From a checkpoint of a small transformer trained on Wikipedia: vocabulary 8192, RMSNorm before each block.
Each number is 128 + 32 x the weight over its row's rms, rounded and kept within 0 to 255. Layers, rows and columns count from 0. The size above them is the row's rms in percent of the matrix's.

# layer 8 attention query, 192x192, rms 0.156, rows 37-52,101-116,165-180, columns 96-143
size [103 114 111 115 113 113 112 105 115 111 110 132 100 111 112 109 108 108  98  87 106  92  93  98 101  93  90  98  89  88 104  97  83  70  80  92  85  86  92  88  93  83  86  81  89  90 111 100]
[[119  97 147 130 122 111 145 153  86 141 135 108 145 153 157  96 172 115 118 165 131 163 138 172 133 126  91 112  93 122  84 184 108  98 187 133  94  65  62 138  42  94 174 133  98 159 119 121]
 [129 182 143 143 197 148 154 159 149 165 132 123 139  71 133 133  92 144 176 106 117 143 142 134 186 147 118 145 165 201  95 198 153 151 107 113 149 105 168 138 117  36 123 112 166 115 166 146]
 [153 140 128  90 124 115  79 107 148 141 116  79 125  49 158 102 128 124  87 170 141 158 159 111 107 159  70 152 142 105 113  74 111 118 101 103  66 106  97 130  82 145 101  96 176 123 152 123]
 [113 155 104 101 148 106  98 147  78 118 154 151 155 162 165 187 118 139 141 122 153 150  99 160 125 190 147 181  86  85 179 132 124 128 133 113 179  57 144 125 158 100 106 143 175 201 104  58]
 [180 107 180 124 131 154 134 131 149 107 106 135 124 107 120 131 109 138 225  71 161 130 135  47  98 164 128  47 154 108 166 160  71 111 156 118  99 110  96 141 104 141 107 177 137  70 120 137]
 [115 133  80 106 127 190 170 148 176 115  55  73 110 146  88  74 120 139 158 127 112 101 139 135  74 129 119 119 122 121 156  80  69  88 128 102 108 118  95  93 163 112 181 159 144 128 124 126]
 [117 130 133  97 129 178  95 138 130 113 125 140 103  98 126 155 131 143 122 124 109 127 109  84 163 113 136 170 144 131 152 136  97 188 133 138 158 152  74 136 149 117 101 121  83  97 161 110]
 [104 136 108 114 133 149 112 134 176 125 208 105 118 124 139 131 185 192 167 118 136 112 128 131 104 118 116 161 128 208  90 126 125 109 164  57 121 155 119  96 160 171 154 100  84 169 130 197]
 [152 146  87 127 152 142 123  92 139 131 116 150  91  66 102 117 153 132 124  92 171 138  91  81 152 159 127 132 152  86 100  68 140  70  80 151 182 100 168 116 195 153 105 155 123 202 101 109]
 [128 168 175 150 158  59 143 144 164 128 113 133 147 114 134 113 102 138 177 111  75 132 145  88 110  95 103  48 171  88 169 127 109 143 161 167  90 126 177 137 112  97 128 126  93 113  98 186]
 [ 96  89 136 134  71 121 118  82  77 119 119 120 118 104 143 101  80 203 146 143 109 138 176 172 171  61 158 104  86 126 118  98 167 102 149 123 106 146 191 182  76 145 102 148 139 130 132 130]
 [138 154 121 100 146  55 110 132  80  67 132 124  97  74 137 111 124 137 134 173 140 107 125 161 148 165 141 190 131  93  95 127 116 111  92 159 117 101  98 178 139  95 158 102 168 169 128 103]
 [116 137 147 101 115  93 106  55 118 154 116 139 104 151 111  90  95 143 178 117 135  95  72 132 124 125 133 130  83 156 136 128 116 136 173 154 103 127  80 136  96  84  79 144 114  60 156 183]
 [ 81  75 133 142 132 104 148 103 116  82 111  76 203 129 168  74 133 133  81 106 164  86 116  94 125 154 138 118 171  76  76 113 161 142 115 129 148 110 113 147  61 158 174 139 143 146 129 127]
 [120 123 145 170 122 139 116 147 157 143  94 141 160 102 151 123  85  94 141 146 149 119 163 127 146 135 100 130 139 117 198 146 103 143 106 184 133 146 163 105 150 128 139 129 130 124 112 116]
 [128 128 146 124 151 105  18 138 160 162 117 103 110 141  91 155 159 111 124 101 146 143 181  98 149  70 136 122 165 111 136  84  88 103 113 134 133 167 189 114 135 140 148 158  78 142  95 139]
 [105  79  90 136 113 120 149 179 176 119  67  76 172 192 142 160 156 122 148 141 160 190  69 173 124  99  98 161 131 115 152  65 109 131 139 113 105 107  95 103 121 168 114 142 108 104  91 134]
 [111 189 164 140 143 170 170 121 106 137 179  94 126  88 144 147 117  77 140 146 113 166 135  59 152 110 130 152 139 117 125 110 149 112 192  65 128 130 103  87  77  83  99 100 154 121  96 162]
 [107 106 117 137 143  85 121 192  62 148 125  45 143 119 157 151 119  80 138  72  90  70 120 114 182 169 141 145 141 125 142  82  91 146 112 139 186 128 104 114 152 110  89 143 177 106 115 121]
 [144 170 122 145 128 135 158 145 133 119 109 108 153 160 121 117 138 128 101 126 113  90 186 122  77 108 117 185  80 124  99 102 148 128 113 132 168 136 136 160  96  31 132  95 148 134 127 138]
 [ 84 142  78 161 103 123 150 145 124 103 117  58 110 110 149 113 164 114 131 129 121 114 164  94  74 138  91 105 116 137 151 135 132 120 173 124 176 144  60  56 139 186 149 119 165 164 151  86]
 [168 157 152  97 133 196 114 134 151 128  73 105  89 111  84 101 165 112 178  62  93 121 138 204 144 181 111  91 135 138  95 138 135 125 130 112 133 136 111  87 107 152 123 138 123 104 113 187]
 [140  95 108 125 110 134  87 131 137 127 141 171 217 169 159 195 135 116 180  64  57  86 138 127 132 151 145 112 142 135 140  74 165 172 187 102 112 123 168  71 186 128 135 151 135  92 141 145]
 [162 140 167 167 178 163 128 145  52 197 141 164 163 118 122 135 102 161 108 189 144 117 218 120 183 103  84 109 126 139 104 149 128  99 186  79 112 151  73 114 154 160 125 108 115 125 133 158]
 [105 149 136  96 176 140 135 192  74 112  90 189 150  49 125 115 184  77  96 133 175 143 103 121 103 118 118 186 131  60 132 142 139 148 107 161 138  89 125 154 159 130 142 115 118 132  92 127]
 [180 132 142 116 135 121 111 130  98 154 144 228 158 113 145 113 101 125  90 135 128 173 141 114 165 188  91 107 122  64  98 133 110 117  89 156 148 161  74 174 122 106 154  81 128  95 139 162]
 [126 191 144  86  92 128 123 117 155  80 174 125 114 125 127  51 126 129 112 166 147 138 137  91  61  82 125 124 118 127 141 204  72 101 105  83 126 127 160 115 122 131 132 116 138  98  97 116]
 [192 186 182 189 173 149 113 135 142 128  74 149 110 174 134 178  97  97 127 188  77 153 104 163 111 184  91 174  85 120 188 157 181 163  98 159 127 114 148  86 147 116 124 122 122 137 154 151]
 [139 185 127 113 130  98 103 132 141 143 169 111 117 170 137 122 149 149 120 110 107 169 174 123  54 130 126 103 111 101 116  70 138 132 102 165 111 137  87 169 166  84 109 116  95 107  51 126]
 [101  57 124 125 149 121  91 152 124 130 122  91 133 134  99 151 122 144 167 122 130 200  90 143  97  86 143 177 134 131 182 162  98 122 163 159  79 120 125 203  60 117 152 163 126 184 144 112]
 [110 111  94  99  94  91  78 102 107 164 122 113  83 152 135  65  90  51  98 177 164 152 120 134 141  95 153  88 120  90 156 145 185 130 125  93 133 115 118  79 145 119  82 118  92  87 154  88]
 [ 97 105 115  94 124 125 137 141  76 141  91 104 135  95 112 139 137 124 171 130  96 148 112 129 105 132  71 207  97 169 105 116 175 161 171 137 132 107 178 167 122 181 165 128 125 126  69  95]
 [ 50 157 150 180  81 100 113 125 112  83  68  88 169 153 127 132 114 155 150  96 137 154 153 141 147  90 123 176 137 113 170  95 146  98  89  92 147 104 112 142 156 161 137  88 122 131 123  61]
 [102 110 103 181 136 122 122 115 177 161 104 125 137  90 187 145 171 115 166 118 114  61  59 160 159 150 140  61 160 167 144 152 225 149 148 111 149  71 121  92 187  59 111  98 158 124 127 142]
 [105 139 104 112 101 133  97 141 141 137 104 173 168  76 145 124 166  96 132  93 143 100 122 119 106  88  93 181 153 190 173 117 154 117 153 103 128 119 138 160  87 125  78 125 144 150  92 123]
 [155  97  57 139 133 121 135 130 126 192 149 113 128 182 119 138 153 195 146 125 142 129  90 184 144 145 105 129  63 106 111 143 150 119  90 161 117 106 146 163  95 138 123 194 132 180  42 165]
 [140 100 108 128 176 129 135 182 153  91  98 142 138 125 138 118 189 110 116 164 175  96 108 113 134 142 122  80 135 160 126 180 101 131 165 109 137 187 128 106 122 114 101 105 144  82 134 166]
 [136  73 183 150 143 103 119  98  85 155 129 160  88 115 108 128 134 172  72 130 138 110 128 112 152 149  89 157 133  65 152 117 111 125 157 135 151  91  74 129 100 187 133 121  90 141 124  62]
 [118 156 102 113 153 106 132 148  61 130 108  95 110 138  95  92  90  72 113 123  74 157 101 132 148 159 155  90 133 172  58 106 204 127 102 125 166  65 141 216 143 127 118 143 158  74 157 102]
 [192 108 143 139 112 144 193 106 125 214 146  94 134 127 121 114 127 145 145 145 135 170  90 104  54  95 104 117 123  81 182  96 128 117 145  74 143 184 140 104 208 134 145 172 156 139 128 132]
 [209 157 136 131  89 123 156 190  98 108 139 139 117 109 148 118 115 183  80 153 164 103 132 134 166 132 147 138 140 137  87 142  97 155 121 108 157  83 174 105 128 140  76 132 146  92 155 123]
 [132 120 166  67 190 113 112 145 119 162  92 111 103 154  89  47 129 108 119 116  99  98 127 118 163 162  93  85 134 114 188 136 130 124 118 180 112 136 121 116 147 142 114  83 102 121 140 116]
 [132  82  95 193 114 167  89 137  79 145 145 131 168 156 137 165 141 147 104 139 156 110 169 140 140 137 141 153  85 164 136 172 123 158 143 103 116  97  67 186  81 142  95 115  93 118 199 144]
 [116  93 153 162 157  93  88 102 176  96 172 167 115 139 192 147 133 114  77 121 185 123 148 136 116 139 122 120 122 136 135 126 106 115 167 162 127 142 140 149  95 137 149  98 116  88 108 104]
 [107 120  98 111  61  77 133 119 174 218 117 163 149 117 137 173 111 119 114  47 127 154 129  99  92 113 106 106 120 125 143 116 159 137 100 138 119 147  74 119 207 101 123 135 156 120  91 149]
 [118 143 109 137  86 115 127 109  97 112 161  74 173 100 184 139  87 213 100 116 136 178 166 185 123 128 104 119  83 128 104 129 150 140 189 145 103 126 127  95 118 112  89 130  94 134 119 165]
 [116 165 132 135  81 117 129 104 160 124 136 135 152  80 155  82  97 148  94 118 124 141 130  95 119  91  73 143 122 132 131 146 100 103 148  84  71 193  70 127 135 118 143  96 181 103 155 127]
 [108 100 115 114 159 134 153 109 153 158  72 106 125 148 104  92  87 124 116 132 130 106 171 126 130  96 124 116 172 111 150 159 146 126  88 135 145 112 187 152 169  79 159 136 144 107 158 117]]
# layer 8 attention key, 64x192, rms 0.147, rows 37-52, columns 96-143
size [ 84 102  99 107  97 104 100 101 104 105 102 105 104 108 110 110]
[[119 204 116 159 163 149 135 184 158 146 159 190 104 175 144 131 136 207 194 109 143  90 160 104 191 105 102  97 130  93 125  77 116 182 117 104  93 212 145 103  72 168 121  88 129 170 160 143]
 [158  90 111 115 125 100 101  95 156 114 101 148 187 162 158 103 133 129 119 108 162 136  80 190 110  95  58 155 199 106 112 148  77 117 149  94 124 175 159 119 125 121  84 178  33 166 121 106]
 [141 155 168 143 170 120 147 111 179 117 122 133 131 167 127 181  94  94 114 161 187 164 133 121  62  90 109 136 121 108 123 188 164  36 146 140 171  94 142 131 113 188 141 165 153 114  52 105]
 [ 97 185 127 127 173 155 100  87 136  96  73 147 179 152 153  57 142  70 132 153 141 138  92  81 142  60 155 109 127  97 174 111  97 132 136  86 133 179  68 133 167 122  76 144  75 138 162 121]
 [163 125 122 141 112 169 123 127 110 146 167 101 103 119 140 110  62 149 154 131 156 117 109 182 131 144 121 151 166 144 153 144 128 104  94 131 131 102 111 190 134 172 144 131 138 152 188  62]
 [135 135 201  77  80 104 117  90 120 109 147  89 169 124 133 118 126 137 139 147 124 117 148 157 104 136 109 143  89 110 156  95 143  84  71  95 135 162 119 189 139 106  50 185 148 108  60 119]
 [120  69  70 101  84  52 125  86 146  99 153 109  90 157 165 136 112  95 135  60 164 143 117 107 119 102 123 101 149 172 129 145  96 102 102 112 119 149  85 111  43 141 127 126 138 157 109 107]
 [155 128 189 155 111 121 117 112  88 147 142 186 158 201 120 132 163 125 104 141 163 129 111 112 120 133 101 173 139 114 111 103 197 144 134 154 121  85 139 127  80  37 174  93 139 115 109  97]
 [114  83 150  68 147 116 127  74 139 148 151 171 119 164  93 173 123 164 123 152  92  83 129 100 120 131 183  92 153 133 166 135 153 177 110 113 106 142 138  85 145 104 116 176 142 109 166 137]
 [156 114 112 110  67 199 119  97 141 125  64 155  94 101 129 152  32 159 184 142 154  92 134 126 138 118 137 163 161 128 166 133 157 125 159 149 159 156  89  96 179 137 166 144 113 139  83 139]
 [157 139 220 155  98 211 134 140 130 198  81  89  76 130 115  87 114 115 125 119 132 149 101 150 151 147 188  98 118 133 143 118 157 152 143 139 144 112 138 128 142 145 107 113 129 102  98  73]
 [112 125 114 125 101  94 105 157 131 136 133 149 136 117 172 160 109  79 132  96 133 109 159  78 201 114 146 125 146  85 116 130 140 205  87 157 182 140  88 165 137  60  98 105 109  87 128 144]
 [120 135  91 185  64 180 159  57 158 100 138  95 183 138 167 125  96 164 112 104 183 171 143 160  88 101 137 177 139 144 162  92 132 117 145 157 189  86  97 176  64 142 110 164 168 153  73 145]
 [133  84  99 164 132 136 126 124  76 144 161 147 130 100 172 199 130 141 138 198  93 111 150 117 127  68 169 122 153 163 134 104  98 154  91 180 184 112 161  49 115 118  93 156  70 149 123  96]
 [137 129 130 162 129 163 115 184 143 106  98 108  90 109 121 146 162 148 126 173  97  56 118  95 117  69 100 127 180 102 127 103 110 170 158  79 160 143 141 155  92 118 148  99 183  91 150 118]
 [126 119  75  95  99 148 143 129 147 114  74 147 171 162 179 126 120 120 180 129 123 131 115 145 154 141 123 134 104 138  89 102 159 116 103 125 150 109 108 122 122 139 130 109 165 160 125 121]]